Each number is 500 + 50 x the weight over its row's rms, rounded and kept within 0 to 999. Layers, rows and columns count from 0. Numbers have three digits each. The size before them is the row's rms in percent of the matrix's.

# o: layer 2 attention output (transposed), 128x64, rms 0.0909, rows 40-95, columns 0-63
# v: layer 2 attention value, 128x64, rms 0.0699, rows 41-95, columns 0-63
# q: layer 2 attention query, 128x64, rms 0.0757, rows 64-108, columns 0-63
# k: layer 2 attention key, 128x64, rms 0.0739, rows 64-107, columns 0-63
o40 096:431518511492467538503559488534460587436429532461481457530497480448566464487459479473565497523497537503516567509486463577554500600545495405446467543500514591466527525525434463530619551454524339
v41 099:439494434479473501588518423519535449542433577542473468635515513483478525505505582468540488465462483526567557487459516489538445544503510537567530420607423590468544415551465586487510481440509552
o41 092:462483432549616441498462520574452423573456371463504532447434435441562512489665471469441497564487512533510520494525472492543584482499570508499480502447470442555498446483532543505480456500510498
v42 084:462544502583415481557474522500454532490517436467461475492480469432491478529482427544382583470600525418588426512525589512489511526468477574583533458472438487437574557516499536403523458547485508
o42 091:484485517494483447483518564467446450519443468510620390404509522538538372484494530493532445485567457525491509524554466463486583431630442529524584518529551570472462441500471495528528569440495510
v43 074:459446454401478606542476487494440512510517530559501509494452512485516552412588556499468569530515441560499507539405583579465517607426528437521495466498564469552533428432474499507398525477455475
o43 070:494499520497491480503486478503360597487523485551415481482402430469452489477425432519425464548574537462506522454549471492530532556541412577490458475535379440484553408455535545434521474506493526
v44 084:441507553512583519518538520471493524427558536444559518452485536539494544623512487513489441427556477589471572545533588483521451586562510382505462488499463504498501470508619454506449566415541528
o44 084:577467455575506540454410437532447531499453500541496525474459461518497552418524519490522551478485422426535494562385447541501505612431516411523581454478419593522502552470496445439540526547481466
v45 089:448636488474520567584544441456429527571488496530523574462457498498565515411435502480530541527513590480526539530513503432550499545487572471588493524429479514479553576519460461520516431409493403
o45 096:568582535596535524585567550512499463445481514570520487504458486533507467516468484445535445495422464560494523395517564530496495457557505444403602446521457374495481550520523558449515486545533591
v46 082:518360482536516467459492487444503493533544470513549451583493464517565492507553520523472443475507649524523447509560469498531523539435578571603518461510479482485510456411546461554550622556465469
o46 086:528568509494519455547530416465480435466507539444504602549521560436547504546479542371449568511507470529460512463504413387545519562523472526545514604559529492400461507426495536549479491532446449
v47 098:511478505510464559548368470568408402545488504485476550463523522462533530565518491555554493460529472569526604567409522478575490552497536497437424442530404500494530574509495556551490455447431466
o47 099:553538511515578482439488427526531535489552534516577556462484449520451574471550441571503397553572506406529448470473497511455479421566414453581553518527446357493507512471515445503493529541482552
v48 098:487507506381546484519523576506527554484547520484485526519457443523527524435629506347484505467568571530507570433552538469500413487549553506551470549497529455424458447561533459438471560488557524
o48 101:478484556551508496536486610450558491458496453522502463541408459503479517432517544471402596456526360476444505608499553500595459501497502565460562413528492533495475537432574461481550485521480463
v49 082:554524493470473487491518575526544488458582545415460437453484526488603493558410583516486553475505550466485580468391500480392524546573536511529523437472520499538435518545551519482640504437492485
o49 091:576517511549451498422463621472536527477550492545573517519449504570535486518500474537442508482488523421522468513569513518501401513358565418369516527518432570482532517562493462507455516491448555
v50 086:458417405429534574536496529466434398499504429565441574480510521424549496447525498545527498469450495452431590487517522496452384509507449567512432538538465538457633511523552484523488468479479474
o50 084:486507520429604509552491541481571433540574525518459550450447528428437519482573463515489514460550494482498438519394569538527491508565513452472526533518469409422423388579516602489566521525492529
v51 101:448520504586521491404530485491482619475512477631595535460457515505518502524444486497387480582484487480463574540473478463558517474494442529470544526504516614576455466567460491502570583545488529
o51 096:474468443559557505503543506487479489548509499427413446498553491479563506513442508487583546432508544505523553369520494489411499503500641431443414405486459558527521446509560448477537566459478443
v52 093:469385453467483593453512495515462588526451534463523474492436453499531500462439472449456428488502466513534525450389449471466470440540503450559502483590565474473600496471440474555383501569491581
o52 098:582453454515549526513566587587460496549549577530461514519434470596487475526477540476412496489489506559543481569553444445509573503520542525551365482412532483459571537467485549516560522587541473
v53 101:445492506490469500586478547422510393464527453461466483482477538545552470585447525486443506475524499474480498583446578461603467520396483433556523470514542552471468397467503556574594513579521433
o53 102:555476441456455534410492522560486530535437466369481518401545523496513392473465448516518484481518547483567523430494501452554475557601479441555575597512389495543516542449506520457508479511490434
v54 084:546456492484521520552484470453381562441471443494488576494471545506463508563452522470487548496570461447440490446466646467477504488507453537648449491535418431470482415501509596482494444507524494
o54 094:529455523481509466521458550491405512593495508496539441407457475529597437478550500392555497446535553458537551528518483587571481473522520500421573540512523500442489491554369409452526516512422478
v55 093:567516638459551505443469484529515443456475497607462451434522531452591467569483498555530525566456492459497492522462575444503581480407535533537463499392520572585473530495525492560469557451468475
o55 088:484614500520428446524498430490551498536486520436483553526539515545496557481478421462419476478552567487575521442559455501500465461586506424519521433492534554453479624636488560433448482481491529
v56 091:567501436400478579491544522490571447476435476534544603427527508458509544460519504443486558546448524561561418496480558509454506603444437445551566515501522499543504455454564443471435525458541401
o56 091:520570570616453528517464498482494483462455481530469550420489574566441472538510455537461493575511492546512531430464485548626450458528473505361454413469568497506495466520590554426471495528459485
v57 100:477452533529430538497638433547487505505462550429564460493513368424468488503451492512339557493490508419409491465566487459522465457502493500460492509530573451489447535477577506530512544511466482
o57 102:519457452437455476508418610529432560423482492553507467518542563545448495418536582521549526490422578504408574442556499512497563554512495517494499506437504591434518462530502487548431478392468542
v58 101:504612545392555536395481570503474407541497542523543547481579528518548461487523490460485557643514515532516583577498517577518570479399470464507507536500535540486488484536494502536506582434487509
o58 108:480514538595501508477545479515599491437421509505485458496481479458348530533520412511429555475466433473574466390532512517486442518502488417505483483465526518475561456530531510499488519625619480
v59 095:457445460429572591511482546471468522491517454444417564537517566515442539549548534473400409514483445567497494474425439434546492482509556512538497464399436514434475402538496578575477532547490512
o59 096:558483484585508549515494533471506488628498475418489490519386451559439492475507471471500423459462547416458477510507434486532522504546532571438466437650414529487467500483524414548505517540531427
v60 084:451518554422533620507524448585459538605532451474556488470531488515429568487519389389476567502460535474487445436495542568486438488499503465529529602498516459457573549454521535451527510445511451
o60 091:507398573515542483481521526527477538480497464537566464431477513560389451492473537504474516500463454475431550508482529634548556534481488560440450523512542457564510555578608441620517536447548468
v61 077:477488513446520532517579502497527635590509486474560500599550436414473515430534501556528485548595519478523435513427456552449528586506511530443543533450474399481583567478563493524502580498479504
o61 091:435514548525447452590510458504460442406558512554493520472423484447467490515422530416440488568518599475422522541419530477413567554420459484461480467470537580384542484472470500521496518481491449
v62 091:416463618498469524522449428487445495591450484406509536479555429474417520449494508418463470564545429508527569474470548493531650523505576475452521508476489438567514465520503536471438474480556479
o62 098:513492513492492437580534526532515507513482414553554414455565444610421458535461556403538487577509569473535540423523460526567493520492409486541574507477462480475537442460502369468463433507490466
v63 090:500525501487570535568506522578592460475514532439444518495524467591422592474418530487478466397579591524540520522506506504546451494538554576525447517578507500592511480598552431522435515460551495
o63 096:432434474480567489522432575463504543538475488479551584525499427568609496516526531565424536562469464467508488539439453507560506580404473432495565446520580491471432533503471535474401547558525432
q64 123:462505525490527582498587476522530519496582497505567526482471557490525511441526526497457499572469521482506587468430423580418595432483574422417489484589443572400437568493556479490488544521546531
k64 085:552453500565542518418452482485485505513458432472469509546440399516529530496563498525589478503624549426502570579485560439486453454436590496470400558497534514533468505469493551506434513577406479
q65 100:551492578524513501503552496518517507517611509528547438450542627526500576495463569426465537540521504459511478467486505590506580470573452514544492396613497525372488547529570477451497502530505556
k65 117:601449524529500483501489419595526566392508497584510496456424558453418569452397543480482493542526485533502454500446510515462468488426585514509424500518502501416515475497541566537388523564509451
q66 104:493593499537499469560504569584413536464447544507466557498403372554582407562500499512557503461446540487432453441521475480568448511456471506519472454524560401569488516557470456464540481449503522
k66 097:447555428473548409547493625426472570507473510492564474450540515465464490483468519432466541473442526500509505455523464503563577582559461538584533415504441529499490448420425539475556551534559588
q67 107:472494556506454517517455503350543424489374564526498494587487466500389553559469531532496492450492423544482473511497515480469481540409460582534537574404509480537552477452497473485467456562495425
k67 093:462548529495535500528607660511469530508527496504462575405413489518495442564479555456424501563463466488483541500447479494463435555537455472418516530525544484519393569418499518544496427480566492
q68 091:494592557439493525493396548560488497506358481463491579553429386571514522529507471584503457493467548479482467496520488535553439581462517464526531469523571504586486475509460441465574458516585521
k68 090:497514487419552422511522577525474505514536484474517515464426384445466545469479548412446627535426470583508495530548420485552525555562473504518542405517494501521501552402507517475591522462435542
q69 104:458456522415463418530525438420562470406525457406528485496552563471433486523424540481477485484505482433594451540515477558437504462496507451415526514432460582426476460476517502504438583575568533
k69 098:549455496533437521575504512549501449517397445516481528469358490530482460469552576602514520537541510492505406445530501491450467514499566454468540586503529506535578536439595554553450495431461420
q70 088:557477566454528584484420488554507480533439497507495578426473568519596457467495473514463553552531659479552478495421472505554533528509575410482545569446543538582464510505454465561539459496472459
k70 101:446504515479540514553421500543459539523487538446556428507558513427443531524428546435466490411429537436485501468539482545580551549531481596543465489553520581462543485434504501462489528480514678
q71 113:428391529556525535469465580531453436503426542482490507516489501502571482475528519468573505552482601440416541501567491457479495551490473475465397546444565505630463613467540515460527456479444484
k71 089:444561464553563546490553471453514587437457454526523573489586497535534572467468487538442559477455437454529529507579534564518496427508432483524433520522566545531485624515553478406469501531614522
q72 093:525499546501540503501595471430576465398539451575553432459504522496439495489471482539497477475451480480523518461557535566488631401492489552531557453512415482419511475494533482563441548450559383
k72 090:571536464455449473402606530411500468496538406520502509510471474507466568464547376515541461482491456468507508463418487450426468499508513468383472568456476482554507508513453500504464432455513364
q73 112:456444481480445495499506443501509439517551507437419486533570437505457559509503506462466462572556462564542493474515575428510515420574475497495585594493496423522533398454431465636501594509465514
k73 110:473500473467506429495496501449511617557537541517553422450574448446475504549460462443518562457412487476461502492533444475596470508579355501504478439463497549473576466524454540498504468518524633
q74 113:510495468515426403454558425443546473496554478525502477451526476481428468475478480502387448421462379519609486456459525501459525421488507451481532512542454470412578437523543532564412494493447454
k74 114:539496509542462495441534513437565426462443431517454519494420486568460439431577486544471471555533477481517539489490551482457503454484569475474498555529492447487470491509554421570447473500457286
q75 093:486496476534506434405571447380563516534478465456550437487473503457457489486570520467416481458520471450608519517530507499446504426530594476511513472552517547429563516499567568520388528479482394
k75 113:440476450428595458492451540550443530472534512436515534506539416470506506488468560445457575475420508533495539508549440551530449536571433466453575461479521477496436562426546545464569522443555640
q76 098:424491564514565563597551569552497500527489560498536553500574554573467461427496471505485484426484548387477425418527492515569495456544476491516462499522434479535559564473503478408485473383425534
k76 100:589517538497554484390512498551473427539490463437456387503435566520505575453568478470581527537516510475471495539493561434383477438573472445531556540520496485531599550520527576473464468487561470
q77 099:559474592476458401365521542557395568549562491436478528526513511508574456604506553503406532541492542527430543584520534481504579470493474477459439507507446545532516503523461551498538520520517429
k77 104:426449493555444586488464554537504406448397490499534500463522472514679503515471496474482489519518494550470513489481498484530537521414546572550580460390426544463510564510483449486503459443490426
q78 105:496483528511484548516518498486378571483475544459465503569428469470434558525450485496534397539504572440449449445400511509592428542539440514601571571535503483540455457484495551530526452456589540
k78 098:540440459459557503497470498531483525485528475598498443569561494554447516549457555505486510466583532429474473470536587590445489446450523505526427629498528471503491475556440430616450401529527550
q79 107:498456459482431467538448509519581492501531461419511551575624529515531558478531512520469527487500390335533459474514506511455422548513530427531412481507455445559504515564468523518464489399491538
k79 106:531495519403467452521556539494510493487473536374537424504497478602526469543515596532540537533547435546514387507571524442528477461543503485565527453501527468517554611425436496445577471437496444
q80 097:543388479391529442478494494611501521457500459541555428482551476558464488482491544555516577580503583497469542495497473481499482502479503540527535460459373457462544514497578560468444435550376513
k80 088:499605546501406528524475539582546504464480492477515457511432551470566490498485583548422441394558452557485417478490529482521605495450467561584513437468535517616477430472548478503508463514558525
q81 087:564513526532567532521493498571503514491543524510411529519485471524489446511576506517500477474514446457553557503434564570464441407616350435503589525550531466496416542537534394518486483552541501
k81 091:547530570559542422517467475480475476509558479440456478455648485477462514494509515524478600528461501558444500394514452533427496566535389443537495511485490480542537408505416470510424515482417564
q82 101:577502500451516514492521584441472509503465515479476507407531563545534508423566471535524541473494516431441419605486474514521383527582408532481457543558472478563559469567520541430610498458505439
k82 107:582386501483485501529491478540611484471502457444416428481569571548479594538484536461542471443532476537421527451450529442443450583558463537499560443522512470449513557454543576523594452494505526
q83 096:560530532537512463465608500474529490480529504543443503464504576546579434514490548521644553483474525507492468586477487458477460537503588457512560365531445483567476501580567537580455534531449458
k83 096:460515424475479533596515622483523551509474497500446498532490444525577533510416384545512528452469596532467433419528473516483527445651513554448515501545441455519469481448432456503528500505502442
q84 111:473506583562542500454485523611405544539488513529482478495487448480465519483617384497438551544510482525467451505492462515577563569410597592456513481503506491492414532530452581463502512488485418
k84 101:536534435522550520432508470470511465483491483575502502579520431557522505381567441607486539441559516528440511562412486494538560542402480459390464477529481533479528550438510526569519486472612488
q85 091:510494467552477444499498394549412505427419463564470445542493487511509448488539530526482605430548554556442551525460599631504432582478479524480427442561437503575494543485479491540503504480465473
k85 095:613513541580500549467469573538512391470499457497530473394538554485516522510541572575551549472585531583535559483495543450550564453507525466414481535443531464540497465471492460406558508500555421
q86 107:416555493431449435604433564422421431403503533479513384495508456500471513502479520469521478567555510537495484532475470510559509449505481547412491445504579514537548502595540452502420464482593515
k86 099:534520528463392497500528457437437492589590435521472487525519433400596499481549575484539538532553485496576543486398497518427406499454484452478467435510503490418488505467454567529533415552457474
q87 099:516531611534475529469493476507424513537538500559441463500464506433427514569431499586568455512590555521442554550513500604479454460413474553463420460489519506493561495512454457496517385441422546
k87 090:439432616464486568493430492550465501581510546468554494449598499485489475592461463495489513484456543641479458574455595564513557472437434528487464472522499491513484515593475482494485489452595472
q88 095:447483566462514577485477558516519516516446467540551482576532488528432432478435452456543407528466516559488529423383511562505480457442488466464481531455404631525462525500491485473592495599565481
k88 095:568541554579519508484469439478393499492451531536554528496423477455519561561434496486512417555509515474401467466506558573483513453422459516549399562539427553446509519449560581455516421448453502
q89 093:475430488547553461502494460488520484517504564515524564549452529516546535476427490430495535551514469514561528524557474518488484491458516332579463464430338544469467581557596506486467495458566515
k89 105:439515454476441601509508543505510529476548544384496556400422483458504562551483462499480556522496451450535425416541523566539558529456496524561596553534470439532603494493511481479502381444483503
q90 106:501479502468453552467528499516451501383546513500512451431525500507444510555392587515441521543554507475468552533459496533479493443431554406538562486549576596495391587478541446541570437515558525
k90 109:467486523586508555495454439569407538503524491565599426537546501479420470550349492561446517575462537547468374447463438551541468516446516489520488540524496516446548505471479476484541521467443542
q91 080:518574574486472548515425544506430529445481472542513542511481398576508522458387466462405490465500567458523501518522494460603578538585564556484521399530443469425411462493497449491496496455503456
k91 098:474553532427571600451508481553526486485546413467503551530516409520510543466428519503517474421603511539522469494371500510503497544541551517485508438494467610467634466486523458535462456503439563
q92 087:524580496511505577441440480510520565481438479607417437579500442484527571485402502537523524496451476529533477560514513557441439398395566522477546568484529497478530501449426548559542516420474462
k92 092:392533509460514545500508434433470545566534509528467494471546561569400440510465476491530420488502479442404440491453544614559526457451512536465485443569575475510463450447503460529505499576621476
q93 101:481573568513525561481463478588428403552474519524485539515458530440555508507493502468520528466505509519507488478437553489486417585504513401440479425399599605395442448509542542534546473507460455
k93 097:467501448443506442558553429503537434540513517474483593497487559492539466475517461505463492611478568533463585445520522526478540513554525505337482623521501502504589462500519460553488437463534401
q94 092:467513605618536485476503554476507345463554513498480518511437512565518510494528496595486501461565508484408414523532545505398474472510476554508526537490497509460538453477580412534473575540542575
k94 096:570448489467382564515478523519496550496478585447568467477479540468503484511487542414556522610434539435427544562446520455431453466569511558467472463487512493590544420569583453556499479504502558
q95 096:455505563517480585429482551468510621503466469541556497403486452494426539458602545432497471597431436518519495465464483528484563586542462438605511499480486483470527426478469483442476462556515576
k95 099:547492431471518436403504458473504479419529517441458500473385521565521532461461502625484413488504474543566493540551527529556510542420472491537566625492443523501427529474488471591494586537474510
v64 110:435518503589509513549519603539535458518472499535456413511548549402486477406429473501531537475485411448572522536482539478494411492546494608467556540490419526386505530488557519423523438480531487
o64 109:467425410576486513518449462546502456538470543503428467555551516601495533457490461449514502565442515453505567577479430533508485555616415521556520455515434522447554477521555483466438558582545413
v65 094:436534514502410443488439473476523545474566535483514469474514511494494500486495535545553563393450458503453397471484537501476635400565571567532523486524397477505540529410542493401482512437521550
o65 095:629468603544466477551455531468455568367495483504498436572425466499461477475548488512516458485538518523561495397572496452446555571507548492526579512523518566469619455468558475510510473504525498
v66 090:456456465402481405509457418519551470539521611484535472443560496468452482499450566446483535450492415551530461485397517447506376521472494517431565512491572479440543442539565511551467439532468522
o66 099:525456504592542449479521458476474501577476442468561450440533479526475372525557574492584448495515444481507527509475405530556515562528576400462468561555531598537507443529610512554481530475486489
v67 101:539481430426571530480489622521520541574500415626492521505527530461466458527471451493534517583478524495474426468578512522490489467403431535447551598498459506477468495514564500390536556492428498
o67 100:525579520449544524467526493597508501473454508491479560511541404572499513522474570441465529544388551512530519509463506517495536513570478422593510501493443461566566445533396538473462380583457563
v68 107:443591424439469511486490567454489571465488578441491489558545478561517461576535495448459483614455537454462487502478525471563518445519563506535443421490494559507422553434575517477553490454583391
o68 107:465490561445508472548538440471511559545566512465461494562514511361493508462529446501401559557477511459491439465454514430521494495532475457614477518476587532437496454450493546380601439512512560
v69 103:491573547548445470550495479501461481531489503535525546484492665451513452552477413531478567515508439495547451517461438491499461520402421436527558531579480429542545546464474494534467363464535446
o69 110:475580536465421530570482553528525505579499481442467533507546553454508534468525616441479546463585465513573494553443482498554467528490482565550571520501544601505539448439441532558373467489500414
v70 095:537469550454443490520482492521474448547428468440489602443509454429387553507518541541479460452538521593453541530405515507432413546527533465449512510404572526513449491561547431469408542527532549
o70 099:517476510598525529469534490445475497536537481449568529495433490509560460518486564525529508413496486422423514492505547476446511477569593391420476505573494588514410464540523447547455634578493517
v71 088:490552586576455505472531467479430520498637404460481468528460492532501478519454512501533449519454482499514456495501506538409573578407497541486545500508407352524455586415517440490521530507511504
o71 086:516492467468540486495536584478503514495470379515564447479461523475471551570410514433426471517538444543428392566516544538449584532548477575547518477486415413448460410477446472519488520488584489
v72 101:506440477423418519535473504429526350457570554506517455453492528435449478420503514518430578433407513432562535550460514558486615450476554433500518472486461490529457458462527472507571518504459525
o72 102:498523507619476566523446551455471519438443546545568511513489578546507509417452496552528532497481464449410550484458499531508467497461518519496565513529379634472478517479526534507483564354449463
v73 122:520563512532544550536514470476614478454569484530482558499536591532559434540519510491520468530465478511371417465473518606550495433528557463485484545364502584569490470456557566510516535486520548
o73 119:494627646574499446449559510500444468509493533535516393475515482506508542530498524591592468476554559545495542386512534537505491464546524464475561518425450484478504439467508430444512448574481494
v74 102:454459419403465455537481494549503590513542450454452517525570514512524539522548492386481473478416508521505495459427431536569456496528544452514513477539459541491448589415479598618463490583532482
o74 102:468409475528439371535567498465496532481484487504613442495574572440453502547486516459479506467503463492602486503455525521485431590492470401506441470402480535432549533520492585494545454504575470
v75 103:484508557471561500518429398526526422544522436491577538549606439514525468430452488468483504535452498444538484593404450501445611412542575463480556517459501553526529570524474566503497454517559501
o75 096:497375550524523550503473533492380488470443446430508379504526518418563462503542540550542636530544519534519522572453587532486448487486519431427546535501460598462536517515528492516463515525489497
v76 103:630470454425571513544509518471405538548552471547479505533498547486457615407479479493522482509619479497535414564510575480424523491526546592495450528423554516537425510515482515499489538564529511
o76 115:521540391507523508388562573595412560452459538504503562513426491550482436558431526541459512566452550592478629553468525501543529473427474510497415549495489514489520495482481512507533488559563523
v77 105:458441454560558457459496490473491496476559454536519526410617445443472526514502399548533499540460542498500419473501545625468487511563568480467375545501523530618492448509515489459526577553480490
o77 115:426560520482482501503513468477507495452497443484526511603494370558433590544518586499560431507441516483412506448517543463471542452512578421528533490441446381547516506449471428449439502433502486
v78 101:533508495448605427516496621502542474490582428475479469556488509460525546523525465477531593508508586468574541518436497550447444585532471450491539392477546497452464542503421624498529541457501477
o78 102:482512466471506518501460444503492498481538455524467546501635601502561644527593538459470579555509517431463513542434513583487446528554539508373453557461498535423475507485517548557502494539477457
v79 087:477506545553461545540515573494515456482487493515573463467525494478508566457479508460575518430543508608573528429489530464485443505384645544523490375497448520497473400451488475410475490523495446
o79 097:562561437465554565465504451486568491523558547544495381522467508575450546429422525487485459560546570490533455485543547496463579556456610477466442443419504519483512417498510463465424592524499470
v80 092:513492439478488429469460505594586482425537550454546389409505511532460466492487552363470483476537460461525459466582545566431462457531530480489549585544564553484434487491489548458527476591506474
o80 101:509541475535577471543576404536475519480540515481512560430583442491503574541473454486520479522526448450567545506509450539605518475562643506473506410542457496515616480517530566479554420458519521
v81 095:494436569525474438565540336452522496469447548493497485455417581475576496540504507535506414575502491565450481509449498542494560500461512559557571559560628485493467498518516532466486563451540544
o81 099:508414514514512548529498492463497485532366519530428493434405477501542486526555472522495357485500506565528504444506540555507535522526618496448465408563562450526436440400504491507503529458481418
v82 102:539514518596562512440519426535512538454449462489564442396497505420449443479538504448509519428491449438499535459608470504457507503375473506509570497574410540510593466468531429546555523504479544
o82 096:488620390444475570534502484482592569503455466474462438484464565502505557526450525537551484472582521526565518502455512490537464472466527552608553430522418437500492557599555445522470413471528508
v83 103:476472477494562556470489462371471497580568416466509542569549436486464559536479527537490505562517520523566571537532532597591552584574537541533539463496517549509572481524456570561537497580434484
o83 100:450470490502538416431497524419529514432468415537474405533531522509536472433535506553532481466372486536423511591527502542456565416448470518477466460475474451620453545510491543442505482397460502
v84 094:389419551462616487530529473494521526458588479438516582415498435446456568528549488542468489533529548512426546484462536569533569449387523467471479411528471516496477547517510603527536534479507528
o84 095:513437550499480440463530462456583488456434548544470446440523506416553582508480615595465485484437468563422462466458497545488462562504565478598409489481554486435480508404571505491497539534453522
v85 094:517534525576391408428467498508443568492557470488410469544496461405480509536462510635455561490483541499474563525456494428588480521480530537539520444515428494540541468501511406513514495500431597
o85 091:508496535504501414535454581463572495412473427629495537547476506599453488472479493478524513461443412474477457498522542528496457528560481494512533444532475501587415456514566499469542608461574608
v86 110:451475544501486450503502477473473474530402565526498450499460534456465466465450486462514518502426388526523500474551482468516567539418619450434612575492574479493497453452433550504570608454530427
o86 114:491434541433508558544452471566485487569497525505488515496447618492576482465517553449556526482490491537542568575434496509503577602448623562477549472505512410505450398553470424476498477440493527
v87 106:483585561458500477554509509496547593422390583516505472479476500523582491475466547585596486476511520554426589498492521475519477513487384352490501469454446491496425461492487432514499481452466487
o87 106:498619540491484464542510455435538426493521624524451464479532494482543502531516551435395552526528469443502506522521427438396510476479495495431522466605560443407450471529579496563560522467495542
v88 102:455475424476448585459492580518515466469427440456507510440467545394525543400544501560509550583492573521522573523550486460523525452531540627498572488455556474531453558492548505489545561526524411
o88 118:527553522563569540466442501499514581484391548444558483509422540450420544423505430429493566566443465424510584501514462482524543520606517470488528414456482499553473532522482458431516592492564490
v89 101:562382565520555487466565517565573504521490591472538478438480536544551413511553524496472535500501474412611537486520447392498488534475434422485528580445508473412453511440458445523479525547533479
o89 099:485455506509500590567473541556569556540450544467540475495516563511550413488529488403526497575526531431392449458490411494590470453497492556443598537523461447511486528540526580460527523445493395
v90 099:539437557421504474457504516424510516543649497517479519481569536531472432489589566434527509518448485464464452543523474549492526484474523499487422456449560433406478591554528572499500376526476555
o90 106:378456528509512445405452514530421558509526480455543466537507561463500455556542441596521492452422481583453476457500448530554516527454512464567516549571484483469505562488471598590540476589455431
v91 101:510532517479538469487439571510471486464521495428523445420430448500455448572484470480414580455497528504467519421549551418450418514554472554531487497519388376556515536542604506538526483423467461
o91 109:568527509427516412562444449559587529456523361479484509493572558467378508474499464535527503498496496453481469432486490495455471501590452546563433588505501464500554495468538577603471536512546521
v92 085:548467468501414517507582584516384527421501558401415492475535598491541531544462556535435523526519435492458492477454509554460529499540448535528499449546516403510432527464441517568510403456517562
o92 104:543532433571488461549533558491451485411528530497479557504485469463443452553510475427371457421476435606435526475490464550549434483554430558474522501523591517422384501474502562479519461517482482
v93 098:450492569463528470532494532501471496448469487552453489642420483587556551515501546600538535532608531499493635497458521508465417486492545482394510422511513581530532558531515479538469502557526481
o93 101:378554488365530443476545395462519454462552560544567503424485529554497457549483440502418515561439431481478480540538520456492473414506497468469456539431541513463522440487540416562443532535486495
v94 107:533471485453553479566535550545488531351551488567519445501420430457462525550408466424593598535504418519495518506503516496585412519510470574441528496542523502455435483489508490535583507492565504
o94 111:499489474502533449644487510555503509466361532580410509515545466456502517497388486466491450485471499485546543561517444512525523540525518569394404494490473547459499413508533459519427430535542558
v95 102:555502576539499567481536530527438482503494458511431440530467408495537490547428532670515554426457500593475555571487635445464471485493510481535493427554487519532567548539449517505491483536534528
o95 103:474444551469559518518404502478465414467513443612468488513481483536393492543449586517502525488438496485433503580557581448491498526519436600512390493567598495570509449540505468532492501507515433
q96 092:464571485473531473635457438410462466476534454524499482471586503437446539541509528464436531461429455403510470477493512558533463549542477495527620447476576503479569436407555505505502503456544580
k96 089:562483510510469635527496452473610492441462468474555461467425481463527531465409493523469554464477438587459513564563464446520481550523571523468483487551421568439497538541527461496478573469385567
q97 100:398482594470540462499537423471520520470510548448468519526554472412415480562489596510460538490522409537518545550520453474454499483534442345484514521460451563474594450453570497460497486569498492
k97 077:546490548433551525580435532504467377634451443488560530542465492368541547497529501436452518476491497412458504491602509498580524571511497577513468472481512510513476537442483510442554530473544550
q98 099:562483553524456503491525585596533543582535551511603441455424551531564534518506395536424515496490550574461505589523476507515544604486535500470471465555474583468456515484478560549456533550448426
k98 106:432525403520521463479540492486435451482505497560471511559534508548517435580576496536575469564531503451534479387386549561563478450554476432460481524466601398494463437560500476456505538533548474
q99 103:591515456486429544484542525488551502547493475526582491449502495526507486451443378517469472510614581525461587494455492433554514536467612569494468463503464488491422508577424532557552566451427474
k99 112:544596435566518465387591470498486508448537527503494430437562476574426517499537396584471508531551480490528426534450481532452516472517469469486450482531538429530471432442486560552472462540393435
q100 086:565382490526404525471521527467592561527582504451512450461447507475489497440550381479486449453572516572458458525501522456457523489486596541471445492540439524490510499508483526523460581388446421
k100 118:498493430563517521514579508580535510565595504477436468600508471495472468564510557569488517527495410511444481435483605545475529472481506443493386568466473526502544575508523562504478574538501373
q101 102:473410534580510460393473514538476530519450488444490560466484438533552432446600550472517547471460542438614533430529480600447510512483529466506524449560492535546466506438526469420515513608530433
k101 116:513444534525494589549528544468592529521488445447523514441425429453519599523436522477408511451456441531447490563549479457532483559447477621566540461542398531499516526432542494484540581552513535
q102 099:423440468508475506501477421439548519487608486458391436509507480523494501467550549468504468437507382453522454514574542515390468454544424489611508561530446545505557581438502493484435521498549487
k102 112:529535473550483450446551502547496491534512397484465445557440435523476415482543527532488483532534584551421529394547548485452444423554567465414414477473447513550559550525485527520519516558499375
q103 102:546433451532431540525543494377544544423540457479511482514466490430509491496464374476470432400518456499562442506431534523494452422479540590479556474619482508428469473501530507565469486456511443
k103 114:483564474494435505416415522482454469473501507578446445577508506566529406539571491510591430562532561484538533406440554586523537506514553506435424502501495419506479522579494480529434491526564421
q104 116:465591488508583525471481506518417458520528558533480619510572515515517508539515440551480536509463563555567435492514514557529415521570401459571495552487585550564465486542583454476560528525472603
k104 093:486465451432486463458474479532372566520510495590468530571521602464556411531555494518514480547578555412513456423434404540499524389507488460554463540480463443557508515488478511521534487580467485
q105 102:548452473493451467467500544452536515584500478450509531442461575486398474457464405538528373613503573491568494426409513498554530459524525472545509519526480484472508381557482489529488401459460500
k105 126:457438446506489418412552502564509508517521493460508478507477477562481445441575463510518457457496494417533508362550561499432546455583549359450481569472461468457520466483492509497440502571506404
q106 124:398583495536559535511494474540457462574499533471440554475523569493573498507498596512567526607490526506562500535569491527492505530530462479577518446451527504603574538511490482432562523551558638
k106 103:508466560547556555568485530448533563523465533477521580391569525518498571485473502442482509526453549567555442612558503513445467600399495569511534545429529488499483484519476525448515561506533624
q107 092:412557491503454457462493470525494534468460493481454564516488528539609604487485608466529554543515473447540490435527539579519459525496538466539562407492576446443567455416437476500477367530520511
k107 147:532537510559486509416529461543533443558544498554474429574537443539401485519512474587498458501534446508521560411543566555458546458570532418422443482537529486479537521512509532492442479608498369
q108 109:469467463506524591464481377437489474488547404487527468550493472521579436498449442514521567507515469576486479515460485493518476440425526507502479443551431502522471551591459498505632441420382518